config = dict(
    n_layer=15,
    d_model=64,
    n_head=2,
    n_kv_head=2,
    head_dim=32,
    d_mlp=128,
    vocab_size=736,
    activation='squared_relu',
    norm='layernorm',
    norm_place='pre',
    norm_eps=1e-05,
    positions='rope',
    rope_base=1760.0,
    rope_fraction=0.25,
    qk_norm=True,
    attn_scale=0.269,
    bias='none',
    tie_embeddings='early',
    parallel_block=False,
    extras=['local attention windows', 'gated attention', 'exclusive self-attention', 'value embeddings', 'learned residual scales', 'capped logits'],
    init='uniform',
    init_std_qkv=0.0825,
    init_std_o=0.0,
    init_std_up=0.0825,
    init_std_down=0.0,
    optimizer='adam_variant',
    lr=0.00332,
    beta1=0.9,
    beta2=0.98,
    weight_decay=0.016,
    lr_head=0.0155,
    warmup_steps=274,
    schedule='wsd',
    decay_fraction=0.772,
    decay_shape='pow',
    final_lr_fraction=0.0,
    batch_tokens=[8192, 16384, 32768],
    seq_len=384,
    doc_mask=True,
    train_tokens=136200000,
    steps=8418,
    dataset='wikipedia_en',
)
Each number is 128 + 32 x the weight over the matrix's rms, rounded and kept within 0 to 255. Layers, rows and columns count from 0. Numbers have three digits each.

# layer 11 attention value, 64x64, rms 0.253, rows 0-63, columns 0-31
099125215144081165129142121098134086127119116116156113148124065085124101096112113185072108142074
133148116153141133074152089129154184137149081156066126101112156157137074118124094179105122084182
160128086106125098122120129106115133107173180165172103091067147149108143110125090146115116104149
145170204172104137144142100125154116126097141108098161101084087110081106112120092121117116080112
108144114099098085059124128212120050142163161128130136145113138168121113106167095111104206137093
162097120163112178088092169142121105141116095159078166172131167139159054079145123116130123140137
162133116087109142127118113133130156138160173130116213171085052113143074148081131092076117131176
152087114127090120141118145166098141111123168160079137169087126125065142152185082171112150103194
150142200127100110115156151092126165133141156129127193131051114148077099081140099080096107102127
123163210184065140179117155097107145163079065095145080145181070168135131125139151122119138136050
164144191144135166112181106109158214092159180110097200081132061097048142109153131108075101123137
186127147129197148104113110165088096123063086183161089103130164122140107149102074143104118140085
139109131117136106148100111126123123105104049137179080132142205148150118169152131095122128095127
173125133135121089066116157149152191144160157101042167089100133137137140156147137173064113133118
093100146170105134111130100134150068115089049148146144109157150169120083143204255178154078090070
144102091108139176169107150120097080107117173193175147047138134170177098107089155115128160147154
129139045093181072161108125102143126147152147071098130059138166090154196141111089123138156189142
129156109147106128102128129131099090153085119115142145123119127131068114113173087087150156037136
130159130170109098179146206086085116128155152110035097083119182132126149137113159104163103162125
135090113111144113095091109126088176133155123042145148140153142089092125124163123209113095140115
149106149126136159136131117144096128117092094162184108103170114147107166140159108074143142153168
137092055158145155158122130116130135128058125218110113169152121114115114133131118123171091056206
120124118104119124038132086121173216117184122124070168084123067170106106139200139126094110075156
147142113134139109149143156148143097118102204180169088072125146106200047106075173150145126158119
103168179156115066092128119102120135148136131088127146092072079095073118157174155157143151159141
100127121156111108146122148150106165144188126104108137128059140111178113121165129121115145111175
088157185108112092156140114078159244121120132118133139105143126085068135148076075171158130146132
144068100099143172122083147106070103122111085174148109147154130096128112098140154137146115181162
133137146144147096139138197085123091131137134143095083110155121170156113085192122043134085105104
118139159097137072100128179070150118154121153140178176134095158105105166109172128103101159155118
114153157134099209097132163129064212114146138171117181060099151140096121098179089111128190116169
106124121111153078109150155118094130141110143165162092185124121104055169192197116174111135109171
127151090167120107116137140147112099132112131132115087130123197164113139119089137178171172154122
152141154173101104136134118111121138133106097162142129125134135094176106087154089130108121108144
153097067108209162131144150172108195103134114141154096135166148059123182109119154154170100119150
104136176087158129121095115139128161133175181072124117111122095120105127116095120151093131145142
154092075084116166128126110120116125114139131194104099158117165148183122138161129131053116106142
136104104152160136100142113124113132113158155126128127176168115129102172136148102097177110160128
139144126190109086140124150152104088120138165137170117139129138112131099131090069139155119182138
096170176118120088099150105194124242125067138091114111130150096086079162122127144067129124124137
134174133176113117150106113157152138146083111126170109140129150117167108119070135101128109130130
104124105124117150116122116123148125158133149130138094172135088150120095193110114093159154120133
104131120094162168111107068230201139113142125135195093141138126102180129129125107128111112150093
125135114103118113092137086176152133126113119062114136136112142134136147067175156113167105127111
093153124082177144115118154200172176097110155154164105085142124124137118159107154125124134153106
129100093153146139095114163083169118138128113154155105144169115120154143109173097116121111070171
067168150078163122068110050194191174119120159130094159128129115113090123129114129099103135113116
114106121087184151121120123183167127112131160142112088119157094144129163101162118099145095121106
118118139112172136118130168163128188135132147064091102148150073117113202149150121083137082125107
142122169130055082104117123111098146138100134108133149155116144118143082174138122122095119163144
099115108098157151109121123171136150097085153165177103137162116146133136135150104116135127133122
077154179085176112137114079193186159123123140141140086178137079102137100117168085040100133098100
083145184032198148099098040202190135115153198091124118120131083140119156090140144110104152152059
166136134102147129128084123157156161134076161160124116117170096085151141098150104065118113132133
136183166101097103159121110109132135170095136104130155129123161100131090158164160124164129120124
070169124117177164135125073174221182147099083139154130101121117076132090083129168116148154063134
075126173074198154086119073177202146113172157135119127106161033116130136070128107081102134119100
165112115144079144115099172091072115165100131134088092113113132153152132138119157182126130090175
154123172163044124162148196094113111143120094138135084149109118161140133174097129097125088077132
097134134046194158113123078162155150133131209097119158116141122094108165136155147120179143175079
061228117095046116187000109081171077255202053072066083186200126206102173210132108147188176099048
172145074189113124150106152128159096139086109176147138123151164075148121115129124098098102126135
127108116152086167118143182092117122135148090117096122042122084142130197108157133188157132175125
120120072107108181126093037156150100112132117183127135129163150083152117118086162159077108120120